config = dict(
    hidden_size=160,
    num_key_value_heads=5,
    hidden_act='squared_relu',
    norm_eps=1e-06,
    qk_norm=True,
    tie_word_embeddings=False,
    parallel_block=False,
    extras=['local attention windows', 'shifted keys', 'gated attention', 'a norm on each head', 'capped logits'],
    init_std_up=0.0323,
    final_lr_fraction=0.0,
    dataset='wikipedia_en',
)
Each number is 500 + 50 x the weight over the matrix's rms, rounded and kept within 0 to 999. Layers, rows and columns count from 0. Numbers have three digits each.

# q: layer 2 attention query, 160x160, rms 0.0798, rows 0-31, columns 0-159
# k: layer 2 attention key, 160x160, rms 0.0771, rows 0-31, columns 0-159
# v: layer 2 attention value, 160x160, rms 0.0989, rows 0-10, columns 0-159
# o: layer 2 attention output (transposed), 160x160, rms 0.0843, rows 0-9, columns 0-159
q0:515453526522514468493517488441516518512502497496566585490529514476499496552546503523509483456481537442438444551499498459420450385445446522571483488522535608585392492518460486480576470465584540575452516487410550453480501435556547629468421476521575464525529471467476477456486536533548472523515388451469464528469557511555545485505469462513626487527576475450581549536419458565561463497515490616538458434598452529598511418548453456538527476446533571480526404455496476465486541500522461
k0:600473451490479529447441543458505458586468540538596517467520488504492581521517467449405512482522651504492504521578439531467481439517533467422487440438515458590546574453470508485511534456397543505536486518535613509507462544487489496515544512578504491436489532597472531534559487543485539464537505537560581402465424415469453476550546532402554521476504524497575519449503518524593426493467569544510581546515589486427457526509500525495493462506481488360479483490500459457497443444455454
q1:469623526398475462473467494453518532465539511568444538508413501497452525465566497503561571576556420479524495430540522550481459601568510483504501455521418504575509468558496554413450452484489528498501433463575456543590461521481421553526538479532487467465460436550527525518538462439490509493425538535522447483552526485482449430406512493484474527559541541443514445519445527534564467489517432441455415420500417440511492518504482456529526548529532480517428493561481553452524505535418502
k1:474530608482487560569565577439472504464550489545535503494567488518470476477420471621419490537565564514460523466478454548435471528457459523514470419499513593502459537501567485608518501420537472578511469449483592501551557557490518492531589520419536542463518527445496578535502586480585465465451488528519423497439512546452540498376534458502509561532466510514558442563558526486598485481524512507557595585540518478512462463414560495484520450452482450411461668549548582484527421508600526
q2:516433426461491440560435364478554503452496540487500509422467476472507471420491505487601476453604548453447528523539495462535510536471511431492565525569502475494590536521563526540461515503464585538469525526511485507486474492541536520461449464553527437443544413438504599481456494529427457462440463467469498495421560476568582562512451487508598478533486454535474471424507541546498521470560505581545454490524406581574621484571405508468488452547496531452582418559540412463528583572351531
k2:472465526544428487457551529474508412531641370511375418596517496515487537547527402375468430445517541494507488586504457473560507467507560510421537593502485434432452370476443491386523473484531606465451452485531402425374621506481525585439420489499470551393541501540515457494451440417476484563547464536475530484522510562462489449548461502507484502579464453472396550534479366439469462601534480601518478622528558546594397504509501482527488553409469489509441373485469509552545469426475505
q3:505477440388659469560374405543449459483436520512433482478386506406531527480443505459596462581525454484389470573611434439570511533490471525535501549533514487476558574436571491510435396538530451547444481506560464530504476500535438502534480477583609573586545533530506622454560434506464506541536426463445522479521497481550585582571440513535458465517452555448592494546491595626507538542481392477509478331397476545574508535468529537497462542623476473447558371542551580462505512542434606
k3:486491442487539485471625422473442460526563420516435510545491521581540427502510528572451448449478509479581487493523458489417452481542534475523576526431481449567533415556524562422530537490514502625556391486478468531577534496518529563379507466475549511435546487462443456620421440496453431604516543543453496525529509586430415456472541504471421447547465554511547479524438432511457452465445482498467472639517473475482453521547448411491482622529450566491514425489461527518546558467482462
q4:545502479465491459497449461544526429382507559580554518452476499514445547512461439480464567395504539512509481465608465436445515418501437379490495464539491406417451459514515592458564541444569505460479501501484532386477517406428636479407434509597452500508547474429388574519569488563532412478468517531432517467457535502524571494490449438469603518558586469490522530550629461483473455570479500447517493496507441524630438537491449541534527479485539454478541514437442461540458520571521513
k4:441500542430431425450505536535504518511542485492556517388457604514543601547621440469520483587548520360510550432520527505459523430374494504474542471478490528537442467512576478479466493548368604417389645572427499570414542541593442555469544474507516460503396524483528415456526483500483542488445549539495509477422442548531497535472468565519487496484428456469505512460456559467570460491517488536518522522431601449521448417517504513476450531431492400587513591511541426399432453479558528
q5:414467420456647477462540421490406546469565497542479562566401555493465474513489456553456478512431410502392560492541544519502458484443485430429436539469504472515376446466497500459464536541585436483467479461485592539432492473493578452496503469536518474481478422505547502510589472477579480508500398523392436445498482528462571568484493410521501537442433415482516502526560538546589453417400401475456490438466530504501541495629571497516467474492499485558446464437479480492502588551458551
k5:531592571619482524365531520553540478503484529523443545397445544531542506457476448460481500541544522547504555508475494550500568499453514471536460478514518628467553477581468452440524485517444575435460496534521552526475543519486490506547519532520494516491443527568476433410595517480501514410543450561538422481500492417580552453568449507453565486490541511519459579512500532455485553441601581519495460524537494500515510444505480566485506498446569451540451511503478508468533389479517586
q6:593517411599479485463525551464540582524456530466457410461452494581562450444513445428480520439569572577551435542502401479566432498584501486536511603590497516500554624511533488524402471515525411546512412485471500563585501527469458596508458494507485458425641480475498559471499446444448544515522447555568579542531494519471491539547538478542420526474651474512551563493519552580435490513566582416432544450440428498457506487389468463516554384571412584524501524558547592541461542548463589
k6:500482577455489493576575462507528519533474450414440486545545433428523511444500459463507530511520519549522484530466538494522522419560456484457483514496498465486462649598498502576453509449446460491606407463482475403613549461482509578471505483503510447474657424576538582517442540461583577449468476424511508381469410520497434459492563520539470492536576534480415464388545503460526428570462516389536353437505515456498435442542564468497571525480525543487609527535447497529405536552523531
q7:507439532453572549628454377568469482522532487401515606501431601555619587521558432495562572504478470457508526506519501528503484487428525466500599533466484526478413512453476454614463536510473484486560559498484481586501554487471634575468502567524564580594407419493601533466535541503487495526547511495500552456477479447481564442468491562535435552369474504500461468412442584462603500518477559428390504511505451554530564469395541457558463551451417532398347484464552570520488573558549499
k7:570462457458478621511448494575550461586383549479573550493515466526445510495519419533514500542468465472448525605501416422465554428428554557517542479504498525451559411463466351415542432495476477494468527574514581442538549476469502408524478575398403446526588441459437501500452510567484523539467487548421403556553585582444426482542503567517524519408473442422503472467448478426569427411579449540431392463492605536542474578537502480469547511515430483465472528531482427634416530583568414
q8:568430482558504449515529492525560464448449496539560496496481497454499493548485449526514445538548584553464421512509505572484525426504433493514435441475479513558461494463492470439497472560527492452486490484465530452463467492550572473460438587549498475460454482451467585492399468521539457477471497450507553533467476487571516472512443420496485537489550460479517496497496481457561519477496475485550533475500415513569455455487508512514486454417594431510500525476467449447473544462501500
k8:474404488621438493444598512553468572442459481529595408555500427397540472557570374449505469455483507405481496634519501605561485438512578448374479582476529458561491313519444494437606422587459577479454404588377558481439611482559543492479498562493550554540440510483487468500428533497468649584467563454521563456533524523350451437553487501424515423478488444554406513490467555543496673497644613590477498423491504487462484513473438542452456372563482462425502456507446503484456542400506485
q9:539471504468591503620485490442463560347508499476537562486522532450453472534452449545550455472538563515491552529564528461503453405517556415435566514512543475454450450420517519532578549413503601544506536467522466531443462587484580619456447464498584450674601441405489479442434513480423409554515518457437513479466474514556617570457432536472624523461464488451540531479513486499556471534456544549523529509534404449566552466466426525479522544535478483497437415431448461414472565459499582
k9:521405541597424463469492627502538418649441474514555475427514464439614575542504423417530475428484483448450536538440514456565579460576488530536577573503440461582486345451422382462510482565479626475504512502378438464383635445513418479502508521528518500355517489583594579470377361511582537582514427565479449505486571499494411525478440587492444575541512491619451508384505475438465554484526420522508547420420566585608502455527416495507558419448514518556524494553482463545471530450498538
q10:497435496406526540480451451483366523481528492517569440509557414405564515511456478528468414439480479503478502484517482404625435592451453461488473527474528412555508528531478558566558475447486550506494538417564416567508541551547569498501543508547574534597542490518495495371406557463399439567524522563441582465484537510572524612495503492459509505378432586624461481518489476496498494422525593556524540524495433427523551468534545526447420459419480522501579428470467462469517558490454519
k10:519510463475525475525502500466401517496622486463491452491520503558501479495502578522515426497497598583529435572494501474528467436451523494489512465452502444478499561529504432490544523469434450565576516483520499512460473515513531581476426440530520474488531548438439443506495457480488505661440563479415506510515436584469521456496512504562422529550462465480518520488406493534490401490442537551508481530521518518447431513494457435546521520506498500492547487445479523439536526491481468
q11:405579511492559603550484440540362435579565594564570446523554416511414453550614508595354557519439474516577494444432495532413487461422480451494592483459500523476439452496411500548552526373540395538618411509568506432560437511500540420451471539477380417563467409533408502547487571408587509548518434542527444538531508604431534502552500494441623603464481505586447499509546545419493476453452588488520484421448484482602482435461554476510464503419469465572412560431422536537446612444538467
k11:505529493427497450602400522542529495479449625497540512476511500467443541484445539532515579585478487567483502463490566563478481532496482509506406480535515514519480593528446532553515535545369534500547506507480534457528459516523462473529543488420421440530471468509494513476541552451546537375423525442584440471421424442576585531521550483524535448402563460471517512473472571565534482512478526476517464343520532487538549468462497609491544441509595442509572614552498504449441493585594590
q12:477524523547404418427559494525619571481454504555564516456602425523474469500488535413425560573571526558591374374491434571432526463543492484519514468548588583566565481533497508496659494527439557417497553566494503475581445549492424466458507449414417484459502512390437397497470477500541531478509527477554501546421504491475449442478597479486516443579472449525526433507468486392551507558508659509594599706604473488481442603607488429592561531446573440570484544479458463394444427488561484
k12:423499389588462459506457489398518573535505408538419544432442482580458495550474609494526399498475431376434497433450503536541463455410484504508482506478551480450445463485470515547483507388509516586401603456418581551386507539498505433445506455381578576498489571559469508512534542605464461477448435506487494489500466529453500465546477532481461582437555490493505541549512468498433509525549474562470464431449530552541586399465523497497572466447542528557513485447521514496491490536398507
q13:519539472416586442504544326499361538343504558536494625480515442432511480582456520507462576503449510415424512414548604527415534421411415456452561534488541497462394384543483613444642456598513611530419513585547536466484525518440608508544541579433528498513518368436512415479469466529439481470622371430454457500347534455527599410524485421424638503539492530542383464621522549410527515558566587578519518471627461485535574572424541505564477495447564552568406518484414463478561446526438593
k13:421443457602483450388522564515481417422513468539470513436488557495500572553466492444561489409541505384454565468514520407552509492476553451554529526416504556419473479496449411468516459504470507489449534516633497520451564523475436501573454455583609476504488542336504464520539443518512460507604553495485516464547643419477465511587594587518512546468486449523407606549563557437537550464502509584507475492588532518543508430506532552485583462543465509618508453385531449407497488509500518
q14:454460458441589502522539500439379562472541435436484571515458514464469481531566496506431404480388433543451579515561548489605545552493545530432436490471438532486561518521503436468460507442476556466392475470488566556426497511494470571532433482574556444483502488547533550516565538484476543532493439520462527415496445389554601533494597506539581544459515493552432492492499414602550435462452448514486425444441518362532541412491554517397589548515441563500475442491482446459491541495550531
k14:588564574509549507503568490438494473545437484478426500566506517492514436437485454527591426493490451494410576531481492510582512409579497567530484547470500512501540591515448434498496432518525451642493535516530512545498500524437486543568392584554512461407471542483538508448492477525510539485428409588363445410493530460505532540529444483461524501541511482509559430444504479524373545507504593432549602478471482461506531486539416610549520481506477424466557493530399576455497542460475529
q15:417496413601467509459616567457390453511455480485457552490385474436490506550542445513524397463505549488522506416552549583472447504466482574514481502478522583548493482547507468433536403474385364616462466582552498460556488430481573512542598508480501578575520439576463472554472482530472545461456473409505541459615580366462608545595483464424561375545550526541532458519475557644471430416567488529515404429472464534504600529528593476502491495589519593442470522381453502524546472512430591
k15:583529375360600515525597398531493523554477491518485403453487591513443430550462549472506458555573545470500482524538662451489500533506586478453507522377494533451591494533484492511549499474431571511496525416512561576415671508538527573441337460467508541372483532408512526402539544443522524422433420543479395597509380576420533497512648453496586501393415448510511534531455575541455591469526529657536448545397553538522503506494529549473557488448447441565554434530507474420525653602559446
q16:464523472572484618399559618511546499471407459481498463417494492515480478493496487474545475417432419491552439505503452566525559536541518595522401351510489536567560553570530459425457498370410461436502528507436544466520376462513493514487497449552540495460492535539382553552470531498484549567445534459540569548553514450548404521411528506439513486607549556574578505513516363616513478526513492470425495550467459526449513483531604414487545504527495510556511491602536452501507570491568379
k16:519487545467502462639521403362502505615495459417572530465513434549479447464456469500504440554417434523488484549521549472554455508546513515449546483446467483556508612489493460430519506445532460524518548506455489568415529447490540506501439562444472475477464555495576517430545506451514525477442473518454476508492467512512480522453453456472437560486446547510556388509469553500367554529534582449584463539486465442424484527524396556454449559457439495457516464507354571505473576472456539
q17:443556558353395512432443486446439502459587472434533498419516412481476445508450504559426639549563499534623583436484446573511604457497413404485529455463580541588553545541443528541624541414500544438517536537512506499485437593527448513465434570451434448479472547537472490474491587597496431525533556498531564594481486526484521400497527488460608562427449498539523445531452453452537402443473522519536598601529484437466462491611474491514509597468600503509468601464424465374463418514533480
k17:606483589638385437469458638470467498473515494438468505475423577588462506492455559463506470493472450456390492516427548408415530493416489516573434477505537528496572508501494426490474424379575529428472574542479451575366501552461516412460510494484484487505506564495476484471412509624419500495441525484562511505466499534534484432462406535503500566455586492497512575490522396466517471549546438499489532502465503470488502537552529482425449430539619545461467556478469505495538554419397490
q18:477567498513521617493497566442516432433545458451456555454509432497531493486548540525547535522440433455530490587485574503490544584435469539482604408563482562526556529529502441555484465432386624498552539451564481461501474506559513514506563498416483486588439486573506473433496594498516581570432552506469526521537539492517513459492530517501606547499457601532515570491531493511498432446591505596390554476553451462441585396514482496516498573450395559590426607601409451434528496525517462
k18:472476514352435458590472566526515549366649419449566471538443492529462518478455540595516475507469473492535473550588398440516516473532499512506497561567558413472423588457495408484465612569382444507571517506573465453422472395531540434515416502535430492501571540473507496463432526473518520526504587472489449378444583452464549521510456520467516490425434448478511454486569478472550534542459492514559493411451498427554435659495487504488551517515397463435507469439458472509536540487462519
q19:609522460566395556531565502548627562538477508412510423497527508479593474530513445486576398569536508503480475559462544496521529511543458573488479536550462528483587469522553493491437404484498446482478478507472371593489565534481448514565575521434605567505469553437544497580427471471420572571501465473586545535455453545466360475517471438482358341536492527541572443423444507591500644541584566559501489538455461529471551483392527492405515473521551524437578437457623562515652492404414466
k19:553495354484482614526605416553417497559366538555533579582473441482549523589457574517454562447493534599494471497513466547505463559537614478543505469415470493535620466515460464524551555473549432536583561460478507447524536365494510476487409513465567499508538440523563487621384472468510507503551542416501513620605556611437472479530633510542513438494517487529505454549461460594537477502434489488458495511500524491408585554520513460481520540569494615492494467486579433535498599546466478
q20:593384513666421549531537543610525498499532433540537484536516537594570524505493490406483535542566448536517442576535533518433487542472491486472538521490503471484473518489536516552501481519572477456545513471531382522477602451422579412461561516554573502524498529390551515524610425513587529387502541556546527389539456581372383533541492505588402425544514536404558488463534542448420438558519558450446526427531446478501464539348404522583640513397416512487405493466416626501492462528513418
k20:396542531370462499488500503440467530500522461551665577574582527523495497525472470556405574520491596372557547518514350473503540560423424510517457399610628507600388461462582433514450558568490546601424505524399516353465501526482474598516448510436464609611556505511446522544444488542522399497555512456571564419605493685493464552627512489467500547487410392476440476544469483521618502410433384568383441390456454454475430514530571380485502462574432508564461530466679564490500478528526507
q21:463488461522577508506472432543473548422541414524469516611525530555469504510503545466450424606482451599434479643545481515463570495411503535517508455502481497502502361494565514588511547445455533303576477443562517503515507510554541464476588400395500475526481474427593375467545518539534522470498541494495521425416532482453473587515451429473488501542414478496476502434551538532578444504489486565503508448487464463568568446481535477423571583428425444586547501515396369557555587532430432
k21:382610518561491433521529508466450605564480444508469509631522492487460520465500560474497492463460508486525524468507435588445504578498481520567387539553534478502453513508556498488486500508478491669462599489532591450387340396519524421459445561469481481489488543533528527459606500508585472411552428495465462499496629496472476447602460494494523451500569428573580446470436506447475638544550540510491536468539488523509533551507455532532563522473561413531461428438497497479644399447416560
q22:409567535446485520494465445517453366499478512556418560589578473404497572505557558449514434520478571479444453487532640442447457449478442459572500488409409518473513452563533559571529520552517560507443477467509558491412461487509417486499585485518501450592505523442559475496429576567434539449506520393537437480486550518483513450489436532512534501602477508452573534512503569378475470492517462670647455412511509524546527536592466458579547571385476457630508522479436434431589448467468648
k22:500354502556587470495452608515374489523623542558453523477472568548453583621547529499515513448547511540517514512508507593529420574439533551496527501516490456542424491451557546538556459548431530529524553484515484525469448544500516418587587467532469502369462595387582558527577475548565407453524504468512509463502516456517526589469493534421502470516483432459542573614443531546447497533534433495511589427462532585578539529431472556562519465518478454508492540536538569419591520409544433
q23:468415499510517532392528600515625475526454499551457551513437548457534449497437478457556459615547386465378599523407566572452432419474414549489392486446571451488506468564439514429497322519473458574473621549391406563500480535497494416519560457586579476479474477504537439505473521451508563509493491464510387497439470545409355571460482497576458448628440473528583505563528409559552587495460519561527590449486502459448462574584539522549478576528539487541496532503543461465566429441521421
k23:426488469508503470421511453454531543424605442543439628436484571598534433470511493551488524542529503415546475561477469603551520516440506460544566358450505579491508422540493426440518493513462511495484488519415481512462536484490486515537374500557582635586493583563436478511510565579415489547593530479608426504541541532516512478546502465487474439539493529549456531659496478491452499455538519599441441503509372502505549412484456447485511535542481552477444546454513528509485530499450521
q24:341563475534551467474452432523445497473557473489524496525489474428521571485549515500520537508383494467538445484479547511548541504425401457547524598501521519624523498501466519525329485546614371474479467535515614550510487492548491558501496486468451445548503451443511527505477506562450528569481419419468551504569508528445513505488435487427513434571474404370526554482451573584501433529375423458534392360486502610460604529515553427480508498391482507543555461489531522440511514399448635
k24:586508526573438489580530575501392432570507541558530552487462476486385491456466447411460480478476488646502548503493519568490496567541536549507478509570476503520459538584467487460633513483475577494540483494518503559567468550488504466538608501412453429361533552457565519483493564519545520443449436546522476468482485487484456477530461524493557487444521544407449491520526449437440502514529513496528390480569569446494515556499550509426556487456560466494473467461441660513534470470524452
q25:641472533492497464404530494518468483504425453480523465434536490464517531505352499466645467615445497332427449475533582469460449622526502548467477434576361470403383444532452466434508448587503585454498461577497467431460554518471452364527642395509560576558548609536587410456493510499420523402500474463516482461528528439605451550535518495549400459635587558460510455520489435510497617567629526553520447414530558467503492430442490541507454506582565390503622456575491641502536406528470462
k25:385450452468500459478432459506478512448514477533472449559510489579454492504519537524548522451495436416494453430537552431492425469510578443506529481410500446591548457461557556489461510527514432570530460474461464554536466397503477525528529596657577484421492541385415501584537432387560448521575598464469460469506613473554404585472538552526548581460489516510407526599525424508480499446500400531470521510582484563510480494514490583484505564600424514540414449390608540436441459591537541
q26:467575441456507478588566433518446493510485553490531535519462487563490509445503525589478501452568572514420512505516518482417458490508471449479497578554510443461461497472555592420507436456564466562481416508548435517523518465520515469501506520499583510499547422533539486497502443462521505484542457563409515509489485485498558531598476507415554509487478469561460565405519569437470533410516504480473530523404590502529570458523536551367380353612506609491444527440535517595572544433406527
k26:554601477418502491420543512618539397398581554421484415510498413409664524471518548492447528508641568457436470492533509529469511558628534491431511515508445512471461497551531500555439566511439481451578479400564535422591516546560457506474450356600513499532515497486521570523432517375493494541564524516602580594497449464516601513471614504550508438507464505527478488406506584505631486477400557465465507542463521495515459493405493477574494532451528515465542498467566401428468403535557505
q27:551493517511473529515495441533454565455552520535487471509498506540430508475415546456521571483562489482492502572445547457498575499391473473461684577580555463513545482582497522555485513499486497510521517496583550547503487535489571548444525520496478498486432451448566435442515510545507498479526543486487455526420469585416503502477492516472480493529438446457431430483516464443511427672474506527487469436554455513468569554485420538555498531371531463520525479500468438466617496437509562
k27:394500516492437464473477585537506471531570425544552549539565516504406607524418472420379487455525523501512530461504516457500535461438478474579468555551558477495426493477503520509507523496383540551462546530505414470334470522407437548505499535524471526482589527518482485549513359538430498499574508533524555412540559551457479469629491545452499566448535485489415598485516505452542510489480489625397382502604438564591500496545584470499600506506489551586495539405494548529545476521446521
q28:529523563518496548552449506457486532507538513445531510581497457405513430473656493519510453555543543515537537533438532497509525501497472526471652481549543540594529465517433538625504453547506602435506576481544464506544533548540510528547526586434442543553370562547541508522420564504395548517447547464487491549470470514474532369508382495445508399468465557420493535453380563515521461478563454542512524461553466607391449484479457458426456561423499534431470544542452526445516470468473545
k28:416504411489446598519452544584423570441375494589561537553470503490466581624507548540497479537503513562517533464517456567506475519432543463526447585494516484522569498402497439461535472482472569514443488464600450425563532530529557351488405519474503442472580489455491453633430496547537465504513543486478461469482674543394527512574530419443513488443508487440547504641580506513597497513514451649430498494564574536532578599527577440512546434650379484461479469405513364561482497598466445
q29:412523443426485470569562540446561462514531465492545513457412503487459437479550453438533547480482479527448500430566470428503379528559517424462513486531384548453416495346555424449508513525407499501458449500491479547527547463531461458458556498505511556570517488429468505517607493451525628548473509493435457434504477487533564517427514464577406507488508462503494539495512563489508554480517401521516497438510584501499472492531473550527509407426468476534482473477481512418481552514551476
k29:532557527445549515483457477602550479482548504590521573561410503568566531505481468519467491563560545515566466480563408604475554416545505464594581494617488569452490425491483555526572596478510436487592460528547571498570486519513465478504489435471510571469501428551472482414498470502477489554550407579541430499474516509463603449464495544458542442473504480539490415507441432427408465495471465531540547532363622532523507545481544455496402564505520517546533490506526485462411520426597526
q30:515457519520568603527519574472493376548477492465547561427543457601497558510531458474448591418489469479561362454598445621448434482561593545529566430427468510503383513479513497473631495442436553550455482556451454429426486480510510482515575525474546552612424472561450461525527523551492544415457515547519457471657568351521495362441495529361498538514556609551550591447483493368490495417500506509492584537570527452449496584516508486554505522442444581581347519465375499471496450497515490
k30:594480538526537486520494546430578391477502563468607497446595438516563482438453569632503461532471610466508557591531471460523506557580447530480537475544524573525450536503555493477477556475505440536516470527556564522586530539538544432503430307529465542573472496474486566380509486471579459573509418476527497541525484496501586530325540482458438509479384462508505494510479543511518508457461482522438503485461545476464460576533463500544450492578444516540526536538610502384482464508595424
q31:381429539507515436527521454471543520617409507532482574514531609444521488507544545465506485582533411493446480546534594367363507447464584458559393558458513543524573533546519473459425521477487522501515552483428511612418448530481454550525548419526557516539455443419599466508468510497471534537523451485537430483438495531551496529435524635496467501542353441405489448501501551431644561429477582511558458463523459536526502517579566455565585563496460439561515436410686496443516497443532529
k31:473442422580633530519454455475439569650534563488395564488432386466488398499597516569544503450433454483504471495429496582522488553483551554489492517574449469482447456436488637452542372520547487663512485572486584501470438439418467455462531500419510517483560576504509531572461544660505470501471514485469516541618442519484484480464541496571461453469480503539575527530384453484381473457547534502534505409474476580533583495480457486548561527484480491425475433525495539504528563418513492
v0:430500554457521454476467474470481563612513500520448470511431531567434493538451412390530547499447458559476610547507502446520493562527567481588527508510448512494506545490477551466470508545424448455452468488514452564307588478590520482435541517478559542492499378493550540466499489455486483439512478467490500508496480459473534571534441469553541456495592466460541464526496515562483595451587563485509466409453519533500561469449537543452535467461517484415498577472500527484504524501458505
o0:480455500450581500522497554517475458431452495574473427489543512427508491532592488530379543476469584534497449478499578483518508448512582481519483505514542536410458463495479508486516508549542488546524520568402507502464430499483521520483491500481403414570545506484512475561504551494532511482539478467474527511461464414543551490524594507508496455503483500546460478567519610493509513533478510367545524486511557474547562583546477595465506529494450452474480471577536492480411455467552467
v1:479435550555494414495548515502595396487503564518436498530553490424460517485496500507487437602537471571464476547411506443480489518472518558592469545513500562537462525491472457462533509427538455520544413548475561450559465464587502564437529462569477484350502469477522508554535474464451562519503447414520387466547496476528531509484438495451506532438586511456510479532515447555466504517502436470597577535453495498487526515475567471496517410532523463493555506556515563395514411484479556
o1:468557469479319454605506544456478491485467502508503512522534580391553580478467536542555465574471518579475505533519428479450515531451535475545550508438508550425496464493464510506562394494528519492461567508498506570469494507481514521502473553483461521512547553508494439515508497520504469503555510426543561512461494503474516478544487489481496530490472516494450527530467492406471517484424488548502538537497521519497421490495499514462504476522463389553578356412422456480479560481474447
v2:529466499511454529531590519476439488595485384477424601698554455481491491517508502499452437503522492528544582576596482526473537583480585430431537545506494474551494542419513526389561483535464458596528507509499436378449437547528491609520423579532527414526442536493490487351493489391495546492495515560568365401435522464431475518451455504572435487500386493518443429618445512498446466508515493506490542505433462523474507500428429534433506437431472600529494458591519459539499485471524481
o2:460479561552493529459409560516551491514518512547503424516433382548543470489519536517489573631443517493535418456501518457510481467563490503500520489476539434461471506467504518469505466490521527562470471537525609506538523515509499520498472498524479457572410599438522456450528564492493467523467425539557504511510543424440497420471431488578473532516479534563556485482498480540476512560477595518502518504589564588452465523425545500531479475481475531322489483505468515456562536532508540
v3:583511505517576511537463510592420424492500503514585587491524563556497542513552385595483582461529652534416495503491514513526531463474500555492496400690558576502494510481435453564527496519586462541468412550611458442433465633489583491598498564529389510493583517507549573500553452487612414476582426444526436551519575475591421373587598518487566468421537528553490533474524538478520479460499545511470611606553545429561443524504478560527451403544498433477549523542442685537438431452513480
o3:500480533588493457572478482428433468499444521515494575439432583549579497535555448590458438540453543592590468483409453534526500525488500497477468464462569561484484560446450497472365537468428477505501518503513488544482492523514492525532515448631454452556364481521522452489514544581513489453497553528423469549593525528541496566530493525499436578495562469550501559496477496524521513505474477512507494553476433445418470512509486468434526547447456496437451487535472456529553597441474435
v4:455478564359554405506503473442499529510445615568522550402405522485538506467568422507482502465501413434510533528505489424562479526478485497448528488502446474480577498492482556514454486474598489468445556553488389593454504479496447501481534511500444520515484494502569570508497588518529531421493488514410424525538514585484533513467550454555532562535500544498470522469477500420481570438453479521552431424492513561534561450457501440504463528426558522358457595505448432525511521492470533
o4:500540573480523502499474467449507604501453494497534459480440502526490486557533463542504516471554511493472568472450513520528388501504549520505499537549488517444424509531524416516505511545484455496540546503527529474513502452501506466495461497493487416495554454529464467541516484463519492509513563531559497542563538498463447521481508516511498432553532430544500471554503502577519494538549498468482476554578473462519518545552459516487531483549467507556577405588567555513444445515469480
v5:567414454536512483493485478498525526465502526450554556546520508507528489488559434470457550482535434416527490511479423525452527557517493427452493551530542469537469462492490479452467545521463516428483609430420547394519383424523436569507436532503467566488494541490397474507576489552454500519554551517474544528466504500498458499585518518422554473462468494501504561465531414453502512474596474536520565430531515494499509538544551484519549474561476556411506533447520467504508540588570425
o5:519528425576456546439419524497443485508540526476392445484527517508462421517463473530525394447521524515569501446483487462464491441457505496547562470528553463547556537486526413547463473490501501538439491518540489492577563468467527460459473536518585485478530491482558455489439528506431547489460502537522527481479495601504518466488495503522452463498393514505521524387496536504402478596508524539468471509466555487494518484559486481497510547554522484500485512530544542465426518494483577
v6:346521593443507517501517564510536578502492552542440555499547531537513408508536468540489490437534486451516500495556460450509570514551539480406529455428513455471464431460586489479535477445415499486505568397520390518519431496498427585477470544517560492504535522510473458504534469517549435567514461472490482451502516491504465609427517510470483520482457540452537431486446480551530361467411466520582432453404544509482534466556494516562497514491522576525491486546520483505528572438473552
o6:533449442499498503508442493440465574509534463518518476492405400434505488536462553454497522492476544433428591462558485497534452485362402461489469490502515471454644572428441559473543507506484505532496506574534500488491521466485511464505489457477453479498504488467478501539492441501465477455552578517500454518517565517441493555477538552468545523494542441554477497447434495508485527528507472492449509578550533453462448509487446527505505504472534500558549544532453527539496488531524484
v7:429521539485549489442491561420492560495514491465508556557516421505567473451467568453451452571507475515494438498455443467390541527471469426485468605534529548447472511517517524468555489557502493572484479421605535499500503560513553596525612506494470466392548490473502509513512438539493540477517642494403458472480510499483454530438500542478499518427517512492447360480550458517499425523496413595448477497557503528501496458421483535488544504537493461412471488470441493494470438512534560
o7:526480461533486467497490434478498499488496474510480425497533474510441480484488474493441457604566553517557509473479417537586546466455500530586509524584555529475499485483606509482551454422540444527451531557491494492501464532472501537555445559528515539471540494517505522550534551545553537583467436511584493477488594537510499487535476465477540514455505507550554467559404470520494487503498623563585457488510489466533497412476495510484434537522429492496448529556429496475535506481515524
v8:643497414577477458631463489430483535542476468549560561489499559574534540500496475487529492454498459450476572540502428462431483538456421522486486589548510498511450505483432458644460428554608494456496469406584544414377488485540504475561417520498412515519656632490433516522551467504440622404592512457455571534521617584521516514525512500537565542453504484463463521351539480370498415411575467623461515451517592465498476435482534563449529511529441591466560554533453616538541548525482461
o8:500633413508493495504444516413514514488567525540425396458543466505522487439592404507477487536578440478516523494481484419484463437499515455446458477554508483564521547449549510493550502503470483658495432545536506527483550479548560515571497519524467526498465471553506545491622570540527521509501445481435473594464457489434528510518482443533523497481484469527561511480545521577522478502582508468495564527517494468541482514478440479441483509408496527409593442495489449478512527475505459
v9:478563577517579477565396563544491394539501524380615472543542513542486492550676381566538586597452427490470612560456381513532430491408421570497459517581601533486465408392455488572492467517604526419594421459584541398400460574547488436547540484543490465491498505398551475514445462483382521544603477581481524501501568480599488550523566481555367473434464569487579583504512527505503575564598531523542530504603448409628432576483437575474516397456473545444433484435476537531475514474524478
o9:517435584602559583407471534532534423501483498510420457444417482508509564480478552511538513506449480535527488583544513441544543478491563539480459520553563503493541547530507512500540476441493500548441508481458504544484488496575479576445474424508545500529498482505506480461497431452424497467522491473485466509545517481564465546499509467525474576478516419478508461463460523453432482452505462489466466471496473549447503432489470517500555470470491487463494497556554521435411525546564502
v10:506499498492414451519431533486432498535455484578416497497513496446506551516521456474456553485409455517522519469627445473470413532483491491440481491548460484476533548460497494450484462449499474466522569535502541523459496451463465541514494569474525552508509533547515486604468553506461555497536534438508479452529509472417519465490453400448386406429514468558435540491360469544498475598540522506546529438432467531457453541465536524420439430471513435362510565473461491515524498474567532